{
  "num_hidden_layers": 9,
  "intermediate_size": 1024,
  "norm_place": "pre",
  "parallel_block": false,
  "init": "trunc",
  "weight_decay": 0.12,
  "max_steps": 2916
}
Each number is 128 + 24 x the weight over its row's rms, rounded and kept within 0 to 255. Layers, rows and columns count from 0. Numbers have three digits each. The size before them is the row's rms in percent of the matrix's.

# layer 3 MLP down (transposed), 1024x256, rms 0.103, rows 777-831, columns 0-127
103:121102108115112173118096098168090117117106137085152126123142128125138135174131120095132162111086119143070086095136097124062108101120123184156148131136136119145144089201099127133076141146112130120121093143149132128115129176118127133134096122119151165126084143163141114123147117120110158167134144152145108152102097118136148111102133191147133126147113110118107143125115122174162145129115
107:124166149121116115154139135184143117142118128160108159104133126086159108154179139120101113108074107151114119117163124117133118119130082151114084137114107143106134085125121086114130105126121108176138141103092097152146118150122117156169146132104105119122115161150103143129117089133158121135113153144136159121120106122128134144135114137138160144163142100141128108086117140135129136153156
110:140112154102129167102140112109144138157156121109123153160136115111114120114107102128117165107147119119153124139106105169108077103130101110131137124127179142098070111095117148154117084113157168117158104102111171152140110127093106161153092101146134139145134132137117131135175113138144134101138130129089119105127140096113137095114125134115133094116136173144161159098135129109111190124145
101:155107163148147143183154113128103157116083159135096130111133111075169145159081122121135141114114124136124165111139105116159120134178128146157136161114136112143101136134149088147124133123165116114080124118125144123100153132102126087132143132141154092152152070133129089127163144164134164163148130118130084081125145115126110143128183155174115153098175115142121147125125141132129139139123
097:128147119139131141154116116130145121140095115113150150146081107099160136174126120098075131180135133122150136172154082143097117156132100128115146117093105082113177121092115154108082120128138134125106119136118111142139105097151110125114124145147107107100125133154082142091119136095119143119146165136158157094150159140104093134133138138121075118141129138124154121126162182100102136082114
098:165121124117134143149126102124119129167127127144084164149142150112153126118091126128126116160155136133124107106125144143111118138172106125119155113157171169120164142114142121079147109162116082118120150155138139148110132094144165160170104108130124109155139104137156137113183167101129111160124106162148109090126130116171136132116120108103111122121153110116129108166111122105098114155171
105:117133142140139075139103127137126151138159119157144101127117140134083153162115175152161144164164130096161169099118145097119082120111147131181139101143144108101139135089102136144097145128114127113103068132139105170123120072148130114114146091114160119127092149109132121147119130124180133164103084137161107136145147115098151101135135098149125109082159114161088124127081083146045123117118
111:127180157087157126168112073095139141112122125114126139117151117082102121142100130122149124134102132153145126161118109081123081155128082118101156158129137111115115112114108127121159061122145116138149134199133086121142147093116092119147119115121085124142100123104120113057120099099198118092077095149121156124125089127117136138105115149150105140142098141112147156154119147096109148131179
099:168111134090142126110061159145125112130120101130154160157110182131085124128131140154095118203158136085120120147131104117130110151145122115133149100155173129107108120145086153134096161154104104167123123117122123116126109119121114142123145112134112170110152127162108125128093098111149130120154100102133136098110154121110111124144152135114108121168142161124108142121107128164132076143067
101:143067168156134151175141123111138140113159080104115131118163135140120134116114137094123127109129135144124151148135143135167096107181128115137124136113173137125170128119112121110093113097072160115139153107140153106140119147163135151147153156132100124101099098183125119101165136069107146064104123190111101121126066152106152151159147091090123143095150129153121123108137174184110113145122
102:131156167087166123153092157173120134096146095157139095129131149094167118172128130114149113130075106106092157108134158115122081118111142131063151115139139103118153115124133109139140140144134137110110131133105153191132108152149125068167121103084119121105102104144126145100130120129117095090134163124122134147151108131125163136143118132173101127113152133072126137215116102138092125110120
096:175115078110125132126111152166099159125160107088142081132125137130134127171137136098131080126115190121145135156123135137075126106111113115124100124166128146144160115137166156129123141132143052098110113110134089127089092091159129120123129141110137154108136147114134135161135132159101125184140149129139164129135110128156136151147141120126117136149164144138108127113089124134160106176143
103:148139155159123134108131126142103106141104118140170112129132132094169150136147145115135130134152119139129145149138161140156094121151169104130127087141147128099078140121124124100106156104145130098176130097156126054152083147172113150138108147122131134101134123122120123143111158139161140092157163148095119128187107136122102117141135086120126153177128132100144116134127130122102123130122
091:171119088159133109085160083170161128119137135164104111067156142082139118114103127126100087134134126153137150116103135131113113120131147123092108157113112119108149117118135107100123105101139133160128132056152146103121102083128101142116151089138122113174121141159118124107112123142147138097092113126129143104100109067119154099155130126131129131117083125150133168082115132136144108129080
103:127101183089148081129103128086138114129145120129121129148137128155137141115134120141098140126135111118111142103138175094117111129142133112156148104185139137154135117134137142141069150142094140128152119142123108118172158116128144126116140152118120145110110129092098127094117108100189113098154087130163140115058127093140162151139132127148164111103107119181122126148112099118145149132104
101:103137098074132190095130111150110157114151141138159126155141131117125141176153131115122084116083095188092154132085122112104107168098137142119100136133098111127108125141105151117122112137144131104162115161119119128115112122118125109164088150144142147144125128134164118081101082120120138133131131115129090063104154115136153147122129167114109110128139143152106181074103164115134134171139
100:132123161151105143152129154124109118098123121109133131104123121129116103113140126126112119126122142118161107098126114148112144109109116134132144151144110160150105163118149130126132131108164082139172115119163161115115110116070105102199161122136138117139158121099116127106138109131112127122106125152121154131129133094144130127099077115075108087137157095134109153086157161157072183117091
091:156099112136158138110154117120116171147173190127133151146133119108130148139118115160106182112108094123128115134139135160060145149127131130128082118120150189107132116107136123160138146137107092124135164182126119133151144136124153157126090148133110106131124147128121124103102123114173075123140174110146097112157102155091147101124124097156092121091130141124144152136126109100136167119196
104:133094135146094147142104172099115128167144119154173124083127140147090154162106086159094130111102118079094099108164134109141150101108149152159126104111110153126168125124133107170144155137089137124139114124181112147105144107085142153129144113088135112145122126144153105160163102108119128065098128118103101161161126112159116057168138151156120117135176150106148143107138113153104147158150
090:129141117168112144127106128077111115149108171152100109132096091122119126086106133087109122118116132127122106121144159156148163133107121126109137141178113154189172128178124125101127154127150176137130126136135134071178119142132143141132137142116107118124122108113137123117136098128145142126160153134135129114163165130119140130128103089150114155107101119163136111163132123119151117125119
103:083128147127111192150127081185104132106143122136135132139115139108182134129100122127145155130171116096155082086151119147130151147112142135122123114110110150106117134126104099114101159126112104134126129173083131170131121108143126123121080115113159125145122129124130135178173146116132111129177117182113159117096134175125119085113123146158179113123158134155121163170098127139124088114117
084:092142130104157123195141104181127096080145131136168109149112139114127136110057097137157143132136140116149118134145146165149092137133113093104120105103088122076113101118099140109111106119119103156120116139155132151119125090127142140174090132136081124107113126147121155120103126150110123119111142105116180142112145150147137154108151146150112108188139097142116105132117143108160152128138
107:138122111094161119113117130151126135141098108120164173123161101123115165116126125122133119144080162134108131134131117130115130095135096139052150114204140088089133093091160126093150132122159141152166181139140103121121096156108136129139082152103135129119121131145104077179123141132151136084122122154135138137117113139109130152092127099170092140153087084108113164133091126081118116119129
092:125123138149128142081114136101113169101148133097164152117107113112126068113113162152160103103136153112116156143081129171099164164119138122109123116086126128117122157127155088170082102121129148146115185106148180132111118126152112147105147140155141116139117145114131122146109123129087125137146109105161145148145105156120145100151159144138143120109118122136149125133171137110090124089106
107:155103139118117124140126137084132131135123095089143128123102154182115111145140119146120119147112091101139124163118125160114127083172178117103182101112125126114173100109141127142094142161127116137155149140116131135153143091166111086136133150168109111137109153138133165131102105123145116146107136119108098088101135148130112083155144136097126151166110158102124164131134130123098139140139
105:114142128075149140105157094127151130180153157124135123110137085113162149113135127124118117120136126115125144150088133137121122146136149131132115113148168128117152103138151128160128105142137127139161142116109200080132164121111063179123125157129110134169210148102123104162175136140075104155128127146133099136121129119174121144102111109181121106137099126138124131085110146131168126091157
110:163173120124116115066133159100075168196141076107157151131111127125145119120137082115141140160136155118082123128127098095103157150137147127159117081144134097103077138126140117101125079171100103111126139127114159131120110108140129104132125137141109146130095138125152189146153118138158150104134139137139143090105163163120135093122103131088133127134135113103061167142131128166123142176138
098:149106177138108119079140120159104105104140111116126102102125113159102131136134153109149107107145132113106154114123127123096138128099159113152095127126100114119114134117093130149172102128115107097178132109158126130139101126117174100140126146117081141110084130070107115125144158144151115128126124134137145108155130147093136148185134172113157097114124164155155119127169097105146105099110
097:157081128145121139115161151111134118130112124123118125081109108168119090158177096132106198165124133124090149102120144108117151112139106119142168160156127110149078080118108122170133175129118158101132132133117135112087138097132120098091166076133102119107109108073112089128144125166147125166149175128097147113176168116107112118079093151121100174098089136135127142146152135154135116122117
101:117151094168130112135176173104104114183131084164100142132145139120091126111139157136141136136091191183093114142099120135114132149100102141099090123134133177096134112094150121095123142121118129142127130126115125131133134147159143132143117145126131162140101102131118132134098125125182098144126095140115110111124136128128164158106073182126127131096116125084172148149116133113140152096134
097:179167105100091087152131107100127057132151146100178104136110158123168142129148178141109159141093140135168122120121107122137106126107105112145106162117172133108114132102142097101132090161161111114164097140121156142098115139144152153121126180107114129119149135110153149137150109152105160166132136141117136111145086118107134164191137150124134097126136149096169139129120105131133090089097
103:136118123122154151149145088124145174120119136139121130089118126119160127115163125156128124164131162104119126102156117134099134159112137176139095134132131148130087139125133152185117134105136105157148159118135170191128130094108110094124138157127096129169103133092137110164169153135167106148115121103157173081127152156114155121145132124179112138143135129118142102119177098114121114137147
090:132102108130146143108159085072136137128090077124140109124144145127142167121135095149101164089142114111101110139120077111101096087124104106120152134114152164128104148125092127152152128136083169108126125138096168115139139146097185136135094102101123138128073137155106142066091154125118141120157115065114127099144133124161069156146151126135090144159106105136142101113161120130139107146151
094:101190101110066133136102127127144157138137124120135193130174114113131139102143149150115162155103123090141113093124134112140141118126175123115105131102162141147067122097095159113173141090155121113101158126138160138126148133175110158102108178158120135190142151141150114162133111122188133094126149108128149054117078135120097097128145133154122136151157153107152137116112182123110117143108
103:100145096122107098111155152145107149152147117084122129155093115115110089105155131120148141110121095119110119125148129090100152157123122115135110119131107146153179139123113132123116100133152114127106148175092106107083122153101148147172130146114145172105126118120178138129180131125114118133163117099144171136141151132123123149156154147131104114123100164081096114099119117090142107111113
105:120165166145103107123158156103105092087150085131159145080151121134122119118178138189150126112112138143151141123158139116138136146113119143140129112166132093107106144150121147136117112099091134131141152121146126123135109148104159102129118080116153149093120123125065137164110143144142158090160094148122159125148114165115162105124153191124143107083065121122109123132151140124130081100145
093:150120118101106118097126068120171112119078129160135149182082160129139117118141140122095171146146113103165141138161162144155143106107145116158087111140160135097151126143142143106147103148109106132102120177124114141138200120107150095156154177130123157131128098070138167127162109113138136124151126126128107114120171154148125135114101095180147103144111112102132129142106166123141119110129
090:134104102166173106116130115127085178150159135110163112130108125186110138125171131117115101110135152117109106142085135171124149089154178136106129187128116107112124108129132139095155140114154097106090108127141137123142130126157126147126149133136163113139140127093144109096122105136125124136144113158110127102163115081123144147089125121116128176111116132121123074146141112124099100158145
103:146108119132142092149105142117148131119136170146168132144095154070188127138142155093085134135164093147131149084159128100136126172146131124130158095120129109130144097122106125136121122144149153118136146133164081103136151106078170115084107133154184117149121113170153123146151136100147139131157148165162134133123135117086122113125101116120095108093137150133132145108083160142157149102118
113:125149120163097106140083120131122089121100122098122119090120139122127161106030110103138139145116104128103131123114111143142119113089099151126138160140142143113093168114121131092144124124132138102163103177086144129122088093112126165156116119153129116156109122128141178073128101127111134101124135110168111100099138145130111137114134142094153132148138091109115172125117132178145117112154
099:127131159101113153139126089141142150154114162116155142085104142119132127114153123155117138149114092128158093112127151123077118134133131150151148167089142127158144153166165154141106137091162171100086105131075143115143087092128149154108090109077130099116091134141112165125151081140131124109140126086106146113095109138169109126170126136107098120122127141112147130124163092164121124126160
100:138181126129104119157145114159093138134143137133098129122137091114095102129136126128120145133087114143130118160144093181166133071144097143123109124158141116105119140124143179124120097130117136152146133131127141132120146127101156176133163135123155105146093127111142133081149122110115096079141106117162190141110159172129122148156151146135141131147096075147141159119129121127147176125120
102:114179115106082153091173130107146109126167087140123179136131112110125158113127098120143166165119164137118100114155130148149118142133110135142169209156138142125114092133104131135108183163138141133157126112104097107128184120110166117134111112114114136115123136105105207135154127162117147126145151133154115105126126137097137121102127158122114104123102122131079129165138131086119108137083
100:085126116134173093133141090116153148104076084120124120155115148126142151107155095170130100129155103130170131120084133107124153106130107132143124079119131120161134112145185111125154126178139132143103142098133118157100115107157176125160121164090105139104141112136176129124146140153146093109096109089118130094097142135105154121174156109139148115160109151137140116112146093121122153165129
103:112088144160135141106132118126115135158122147164113125111116112121121131119133114142132136124136136154121117053163160163143096141133146110084123160106140139083164139104130095132114119133124099146131089166108154110120117094138162141106157117097102114090112126101140122152087136087140146107109082131085130147171151129161111147110132173079121124118137131107123106135122154100109158150102
096:152110143164118121125074123102135133143123083162121110141142106145104128109128140124143141105082145130170140098102175142167088106119141140115150134089128119088122106134141122123150108132098139129162104135137124115113139167136100100130138100158092151136100147174107177111168122157119104120101120167111115123117143135126109107133124123144167130160121129163123113128138095092106080139143
103:100174109136150114097124134151102148138174145129121132119118151123120105146140130143112116131118150113071150126136094121098082125137138133088133146124089095176141106148101080112144138130127131147122140118137136094099093134100124114107114124166106151163083091131126121131147099169110110136112135120150116123134145159103137097123193142137122090119143148175120105071143125154096117157129
098:140174101139091098144114135162109083113133128139156098112095118161157119125139137084110127135113121122123132148114141116098094150132127113198107147145132120109111131120104146113093121143160123123149171112123119103082138094129117096164098112170113133126143114142137103160099107166128124149157146140120135146168092160089126125140111095172099085140140132165122141129097137111154124154086
101:139130098124145131130154121156074121141141122130120183115125131134123112123129105152153155091110117112117140097173136101099152129185120088131112092083066109135137115146143130127150132129112143133108140101201163154155102133130106161124096095096122134122107159159120149129136127087082132152103140101097085113157094082167159126131166176110145134102097089132174130150140097146096122143133
101:141114126161096147099119123092117118119112142133126134142090103149114145140114124105137139122124119106129153158143092107148112143076097117126106127116126123105101131115078125144126078099082125094136131163123058121168172119115164128151126130145097172110120125183139133115102135160129167094136072102124143095133107159151150178096093118118141120114139112143116088128136100101124149157099
101:132141161141160141119164143155123136167122113121118138132136136138134177120095150132141155176145147137108108153109104133140115142108125119090163116114146134142096154119084139125154142114125171127082145119142114095133096153139134150114107136105116155149167122135153140093104125114103160172089142126161115088152158082127110127153123127137178127121122141116081101110141154100098157130134
102:112150113123161137155114118152090095118154134153126142114111141124163122088155163138172123097163105139104133114160151086145094118186092135097084154101096105070167094112130153118099116147165110122130170125092150137159140128112111109142116160164121111161093103147134124142150155103126124132121118116160158138105125106128147116120161077109114159148154112133112167167144129109118134074137
084:131146180074137116120088140155122069112097085105133141137091126121119122147091107150122177098072141107128117155080127150102149113126134130136115113140127107134124144112150136143112155104120100170089144163124132176085151103128139168121142111100142122104130056111121166123091136130114114138099134146104144124113162135163133126142127123159104154106102129145142122114149152139145147115105
101:127138150148072120116135149086138104138120169130125152122145115132132143169121130146102081112107125110135163196101119116115088161129127160123152148134109104147092106128098114111132077121142132151143085158149152091156155125156152121123121116158139125118153169142163152109150157191146134068178144116169133191133122120097183148126097143108148105137093120102103129125101088083127123160088
102:147157135108131106138118171098139095102122130121140117107109122131100173088099144131112109137122119106131172127100106102152151112116147130106118167160124152073080142137123103122123115123150126128122103099156110166149124137129126107106133124134142126082135152176097153146128131132134114132125084134091145137156135134113093168173130153137148096143175116132098157108082121150122101125124
# layer 3 MLP up, 1024x256, rms 0.105, rows 778-831, columns 0-127
106:170154138114134134137180145105110169122131102128111145103115146145149084119120125097081091135138103132136121068098076132095139125088145117148156135125078063119132139184141151112096146119142135122110115089067167113146172098109112105143146160137151162127178138154120130126114160078106161107128148178120163172112133125133159148134137129095143115153111115161107120112119129137154133142154
100:096141122153091153097158122115131161091109119111091093113136140147154097108124169146136143158116092117150148166173141112103137155113161102141146110123092102139117148127152120150132123164130139107175131129095126143148130131163110147156137105128128126131136091156135104103143124073134111111121123116108083099164102130122125189135119145106119159127129110143134139135125123116166127139120
098:125160113126116145118145192151138109157137092107174110119124165161106134139139111129148134080162159067102101138120153112145139078093135129092126119095154100141151131098135160131119173128113160121142127127157111127091100160148098145103134146129128117171150158177158115141158101127099149108106131139115119118153123097079107138134108153122127142169135161101142157118136116152116085114122
091:124110158136115082094118127165125093103106143127113186105122150145122118115143098151158102101138130141094099116101106105147130147149145151152144131137155111126112113136145156129106118153114110097183088119083135158113136116119154103140138197136157130125135092079157124135123179100138091146126117123073124144118124124136153142096138126110197149111116128121122125169141143171138130138143
097:136134145105168126130103110145110121124094114081157151142127168104110134082142155130134118131120137122098126121095105113195123123091137100156098104146136112123115089153078108106170125168120126144151140135130139158112098132119163165123114175121118162090120151099124130142130139125146140109096148097135131095117112165114115134146201157131177102136146146114128164112184126127150132139107
100:158109131148138074159120148131132117138135103109100101156161139145124116123138132159129101124136117128121075119128117154114108112150127191168138102153108092137119147094061122119105116139152152102107161112149107113123136132138096150063122140101151128108116160087123135142142084181137119135163125183118116169120125091119133163118121149133143124124136161117126097088141153160117098141161
107:078162133136130162155107148135144151131123137170144113114102113110103143173106128135204126114107111081132117123121109148085134102116136122128119134169119138123108133106136155151132106099122165136110156108077133143163117116145136149092122138131079134111150101060103074112139124113155135127088107165143151101117109131150100153110176111152120087146151128093105121171156164127136217104159
101:079132119130165117170163130123129144133170151138110133124114144142126085135092108100106138139171130115155109111093097138124093111141168117116176151118107138086170128139117095125149114157160133105114123160107115114129131128118127130030139135119100121111094173110141160147118111143111138173115134133156113145124136124139113110134085112087121096106106113111156074122132101138140142112120
095:113088121138109157130114141104158124173109122100126135126120112127135154137175124136122128116111107150128136130112140148114112107105162123179124098143138103148134135147132115105102147130145092164152136171109126110166159083122154116138142169116161108159136112151134140116128131141154161115130102142098127104146118147151116127167098156080143085162165150116153141151186112129095105129103
100:129137181157140126129118141125176125116089138100129139150118136138155115148103071127118141133137142124143168121101125108099110155110135138177140107143082137109119164064130137114130144104163127098115140132091154145128197131115139107134149123131131134158144146131143123072117090138192118112112149142099096119098098123104143101117174143125126117099131079188085114102110145115160172092106
098:125144090135094121092121163127155090107156147092119074115117166158114114109152125107118115150121116116103132111140141128146162128145123139136164161180140156144087149110125130109081118112150169149151161131107122128140120160151142129139150153094090126149136075126102094151106146122106113072121101145153106124151092151156123118111153139138106104134116090162143163137137151125134116114116
100:149118132149130063155100129119176117101163126140136115166122139158111130144139127131136109132143120128109124138127088127110088110126129101097124116103174122134090126108117116111158091146167112081137142090158204147136076121097143124129105128151100157119089099156129149060105139109127140110131176139174081110144167102142138133122117118141119094102100145133155155152085118161114096141125
103:139157140102117164128123110111162152151173181147123126076113144153122113123120112127198137138141160132134158154109107156144115128112097124180109156131159079147106158135140189164114146150124130126102143114137138121110130143144096130108144131157160140125131107168113127114123111140130132047136142109083101108181131138129124170081154139106136149143148123120139118145167116114149104096106
096:119131156098101141109139109132129094131104094128131123091159115154163136118110129152140122145122125106142115099130118102152117161139126115164087154132153131104135117175153127174108120093132162162144113102112126114115161109166126136143157168131053148133135138133151157096105169151092158095110166119139114138151117135138153095084123155181139168134116150115137121147100078127167144141121
099:170139149134088136155108127109113122156154116134103149140161118119130135115149111145162142126090084129106115129095135145114144133153139119092134113141138131169098132171136155101091125163124104145132096143107136158146108072076128132129142139116125111124156113102115112137128140130142113106078098144139112147109100121145108152132173134133111122105110123109123135151084123128129112138148
094:146138153077150124166157126120121103142114122138095121140142115125182111121134134127154105143121113121158104124111153145117133093064162123102143153114116095135154131123118080151113156127129127123147135154091134109159132148110102115120129146133147152087101142125155112152132147125146162127106176138110143089160140143116139180095124132144080130146149175162147119139136111174153155097137
085:130148131132137129193170124131134167117104207175144140152077091137125141133123118102163103150115105178147088162132116173112153129164063146157108137110135149129116102146119139083102126145154097109146152136088101115105136135142149120143110157174138111142120154129109101140165126095129137171159123096147116131136103127106150155177097110100142130115144118132189144146117175114142168117147
099:122132144142116133129105150100176135134124160130088121114130123100112138102136120134158129118136123121122135096146095137129124169147150156146136103137120144090154093098120086126144110144124110116123173196081144121142172130136137148135145133160116128115156127142107180105154163125135154158136122140146115121139196138112146117176164174147140113133111178121156155122148120166149112092128
095:137113113123123129163140119185112076143156062141131159136132116113170126128122136115111112120138110132163139120112158067142090153124131108172139167116177144104143091085147096136096127134124103153123134080088125174117094113141114112141080092184115168153130094152131163133158092116159087149125129127138091183122127096156129133134089140098141055125153121158160104124149134117156096115128
108:135143152123106137121111095137144118149176132113123133111178148132085158152146144151118137078128143148160142189108186144117138080148143100107129142151126168147127093149154109114161125129180148120093152139094144147112104118156129141125166077142157145131117137091129111144054108127113090112156133119157110134134144140167128119114156088139137116151114121132112118133120118143131085164091
105:110138135095160134106087163174118087120063140115124085167147143160130143152116163128104148097133102146068123142111136157118131102192097122178123151100159143140101159144111127131126133130090139109139109144108130146142125143116099120112119129132110145127088152140194116141133107127159092134092135136147140090137146115124068133108154119145168153112145103125137131172108141163088157106135
090:142086127130128149133123103149118145106083172080162126143136111121137116120123129135123142085100131151112122168165094136151172117127179090133090108127112174172113098099125120129136095082160144135118171128156170123106120138137092111144135121140131141128139130134136162118155091100113068144121131087132147098126139109105093114123101130086112122137108105087149163132145119116103167132144
094:089126111137129089125112130171109130116162145119127149115124126122123138098118124101114093157138081072117151152119134098143072141159102083120163139139149102158147094138086152086107096193114159129129167118130134131135116140128124197127112159142103120121135131113099160157170156123116153121137132152120143138108155118077151130119139086135109129156105129129127137158117171111149146094163
097:151055139114121147110108124096169129105141152127112130154132134132078129158134176110102130116086131158166112147103116196111083122102100130096158118105127126130121114157121159114136166108153177130114129158126157094128124112133184119139135126098137133127099170108116127145120097127151080134116144105149099142173076158136141161155141129126160122160152116147148124151136107118168115100127
102:114131133134113130182125149134128160129106124117157130121135145077098127169093120127117151129136139172111114119099132133124150136139115111145102126087068112169123099135127168134117138166160138090115119137077144088122154131117110113115112158156138151119137121111100162135080132121182198143106104106099122123152150111092091095128152075088094136140096124128141155159150092153095147113110
098:120147146116142150112109102111145132109127139178112138110086099127111139172154107149143115097116095182107139115146169074113116128176147108141126132129121097115156116134153142131165130164098153141101102117133117138140118120131106129112134147106105082130099158101122188130084116139134135119184151130164146126150115112112124161131117125122157096137153184096139107192110186138086141141172
099:163133153108131111102093155128147108135117112104137148127091120088122185118123173147126130142099091124128131096157125154114153111177106091165075125150104130105123107148153139122111123094168141119148112124103136127123157154087120135131147166100103110106144076129149124124173124141129107119080153143098161112127159102146165129142127151119150124115142155114110126126091139175087151099111
089:120143171149076118169122142130115135116065140164121147120150131148104152193076141108141130153126139093114178104147121138122112103138154149097096095149113132099137134161119154162140119084142129108134158131145121107170125134131138126125089134132136090107118120126119164125110111155148108151145115164150120113113136093137141151159146134087183065094100148155101131106129139121163130121121
097:107091152113150179132136169139111146106082153123114125121151103139121136091143181116098114142109139109143115152144138141140169160144123082124094114104132116161135140152178099133161116092123166146156065138096115113121085093114112145125106118103153140085140112121122150170138108113152131110155098115140103163118131145125129161116173117182134169150129072117152127148124145129128123131129
099:122110149156127124116106124130143170116102150096098121104138097108107114128123103095159097138158127154130122149129179100125132127168158139092154104112105108164152123135144111156158120055114163125121104086135132118146118088146112116140160097116125127121120116104153101137110155092173088133088116107128140132162163140156064108110123173081148138172104104157138158130141129154128152129110
101:115111127109167130127110096128138130104075140109121121165130085178113163079124108154106141107121130128131172174148069099114117128103170138129168145145116130110111143122111083084138171133125186114118133112094122143134156105132109122143157145084162130089140115169125147102151118093100124165080144151119166124139172144118116129145172110182111122149165078143163127163096129147112129089139
106:098132127132114131121129106148161147111113143150137063133089127115096135120093105136136129132156115136098088135121122093143122131122169143129123129127119109156126152129112123105124134138127110145137145112082134153138152097093082160124050130136169118104112101127158151129080138157101162159159143132118081147093091113182095155150111137097099140119167169110161114141081129138135145100126
084:170176120117156172108089147139129143100095128100114122131138125082127102121115119139097121114124113101118141167116146129153137165142112119114122114151094135113154066120143116120174116155145119122115083119106097156126140122081176137095173134152145110134105090153126107121137096157097104102157091178129111138156142132163157161115150127130119150111133112127142165102154104141156156123110
104:118147124175121133104129114124140135132106179149136164133110107142118151133126141169104148104071139140151098139154139135123110098110158126149135111109134113142132152130109131157156123119160109150133109126122156100104135111149119124088101127105127065117138154109168130140108116179167162093129138136148141167126130161122108161135112157072125136062128100133088106160117138130143127093133
100:113129102113165114136150095138148119091142160120139116120144105090099122150116123083106128067182149125148117127120119108094159185122128153156112139122133111155133097102123129115121108115160134115111137117159098079098147151104104092129146124129159153146113144132115090134125142146200126143131090164114107131155134137177153156131145130097137109121152129132139155132084126180112155107139
095:131154095147115139133115134148127113116120096127158110122118108163114144148086088083170159123110133115147169059111122147142121141129155165140097118165131144141103140134151099084116100141111158121131106097118115107104132182130118116156157146158094166134117141128146127149114113097128128137118075161135129146154112100134089115157151090146130087124063116096147120142133078148125129194113
101:129161117147122121126077129143140132092124138137112096126130126147130130157140147134163143140121125136142134132158094127140154123095147145130107121108164126155148156156131147111119158076145137111116141091124137078171113134142121163140137125122109134112119119119123095135118122143065080089085131146151140132146089171113123121174084132135159128103121149106135133102156122153121156128127
105:117169108069082131141100161140119096120141109120175153097112135113097100103137099127128118136101133131094128131109114135120184091140130123124153157134119167121100127097148124111129137098124101164151120129127128125111145112158100144143173084144157174137141093115109099144095118102146157150090154134144141094146100169122125133131149111118152130135168147080149149180106116129174109085117
103:133087162144110105163129144155126150125164099125141101109129175123123111136105179078084146115124193114144131096115101125137126141133104138107172078150117141109143135118109084146115154143127136169142125143087145141161152153155144131132112137145124164131139121109166123104159149138118118126099123069122127129136136098105134094144136118134088156114119166157123129122106125149170161205083
101:130137147132104107157161121130108101116128111110135139146129110160127105120098099131138132129083139086166107122128153130147148104084136131139150141137162125126106153121131140135133123132187096168134106157093109152153123141126139129142134117124138159125181144135136082094146174127115146068137095156113108193157107148088122147127119119126083138173097105126112146157152131149150109158130
095:095163160139122156073110205125114133116112130142091134124161182113151110149113144124126155128145168123139139141126155121145151079104126130136089162089096113162121125139157119109112153148119139154134149127049145135122139091106141137129077118102091149081144161119112093141126092119125149127137087120131097099117136147118138165136115159143184170130151144111118159127135122150148113127147
101:153091140141117139133093147147122104139134125082116124161146125102129123085135101155172150122139085121116163162098123165162085113150135134110125143149069111154164121141145119130176162074122135127097131117105106105155159110130082100133116085103118127140126160110117149100153107099128135170116133162096157141137088164126143115150098088134145106141165158129125158144106084135102158168087
102:098152118142142140150115144133150167132173096142159099155124178126069175151121131109110142096149139133120150097112141142086105143111112170163157140171114146143122136163166113133126126127142159130159113125171101182100130140080148108145155103122101142122123093153134135115163154124148151126127119172104107139130102141133135152134112131113107127099098139089107132136128119148131112146097
098:115099133147133154134165088139106116133096127116141131153130107094136142108137120138087150082129117109108133165139153153157100171158081118104148139105100127148094144161152140112166127146142108157111124174157145113135129077079158085095146100123094163140157076086142132169143159131133134133124142114124144118108167140116171129197108119056153106156127132140132121164128110127134115163110
097:123102115134152166146134137099108128115099148132146102202115148128129147113137122174114110099101189110145123135132153137116112142086148106150118150104117131131164100108173087159111143087113150163075097115107114160133155139143127144139140145115171116087104132101079114137143148123125142128127118157121136130154133139127127135134198156119118094121112142099154178126131098153116162127093
088:122155118184105140139132093165146136100099128165142092111083129101133160104127139148118154114127159110101123141155137142155135162119124155163155113124125112195160105120125107116092146108122112138132122091114138155141140147100193102113130121148151089165126116152151081090152112123140132098139129130122135121096120114122169140118149160130119117170121164112185162157147127112141109154117
105:128128153137194132147123141134150151120095119112133145142145131157109117150141139086118122122124143144099116126102102134142182101108110153113143118122105130125141148158181164146140133153090118150084112074153131130165123134153150115091159168109133125107093109131178156108124141102145118142093139098148156105111158139171121131127129159120133186140104101109102127121119120095097106132152
091:093153138148103130081104148149150157124117170128173103122168106146106119117120143090117136106115132112144124102108121184173091142142122138140121100164103157120157132160129097122143151090136131119155095101131143103152100143109138103145078130087139144152058132133112124154161112136115089113118137143111098098140132160165139111145181120135187147166104148115157102131118135160115119144115
091:141161119123136150132143106102119141134109161172159158118123157134110151130113140112077170147125084102088128108155157159130131127193084146129120117132116160136156147111168142150076196134136145092104151161146102120149146163118136161147158132128146135142123145113131132133135144120145113136119170149097116041136128121097130139155168149145093142090110151108129153150149150132132166098109
100:114120090117121178123134130194155102092131120145095142139084151134128084134169111125107103103143121129132134095150151127108148176162134077178140106158138133140133148114146080117114173126120116168154135141085123125104142122148136153151145139134126142136132114135119141138136134163097149091111133151109117169109080136138161115145162137132105105143147153144125148086122130145137123135139
102:108140128099065141160079102108118130139114128146148125145120149135146112136109106142130099103151136122146122119148146114153138166136109157142111121142089125123085132129123121150148150167122142142077119152135146144150123149072150084134185105105152121123137110132141151101137126133113140146099127120113116129130099129130110115115100134101128084131176131148149147143129129163122173129118
097:121126148129108147137117114164130123121131137141148110112146128155089111056124089149187150156159130124105149127123152129133134137154100130151118154140153151090111070130127158154140114118120115138130117119130105108137115117135140144119161151166142099116147137144105129148149096120154155140117143088143125148098166148106141111134137095107138074181130125092126129153129135154099125148094
099:114131160098092127121122106208083139142144123096142143114100144122124137112162122119123103157106105161084113127121134125118156105115136193098155156150066151145124141130133115114081154098113148129124122163133114123158094156140109126103129113113113101163175103121120131127122139128114115158109122109104121115128111173102114127135145120150113164091146150097148084125138113153146109116159
098:121157119129153175135110145150148146141126134126166165109086097165104120097147107122096136091140113133161103149113099132088106153122108116136109132170154134127119108131119120131125120183127130110164120146167128113108123102138094135095113154097106148145118097148116123134159156124124166068117094121123111152191123112113120116160172164137114147109111113125151188127146175121148130131106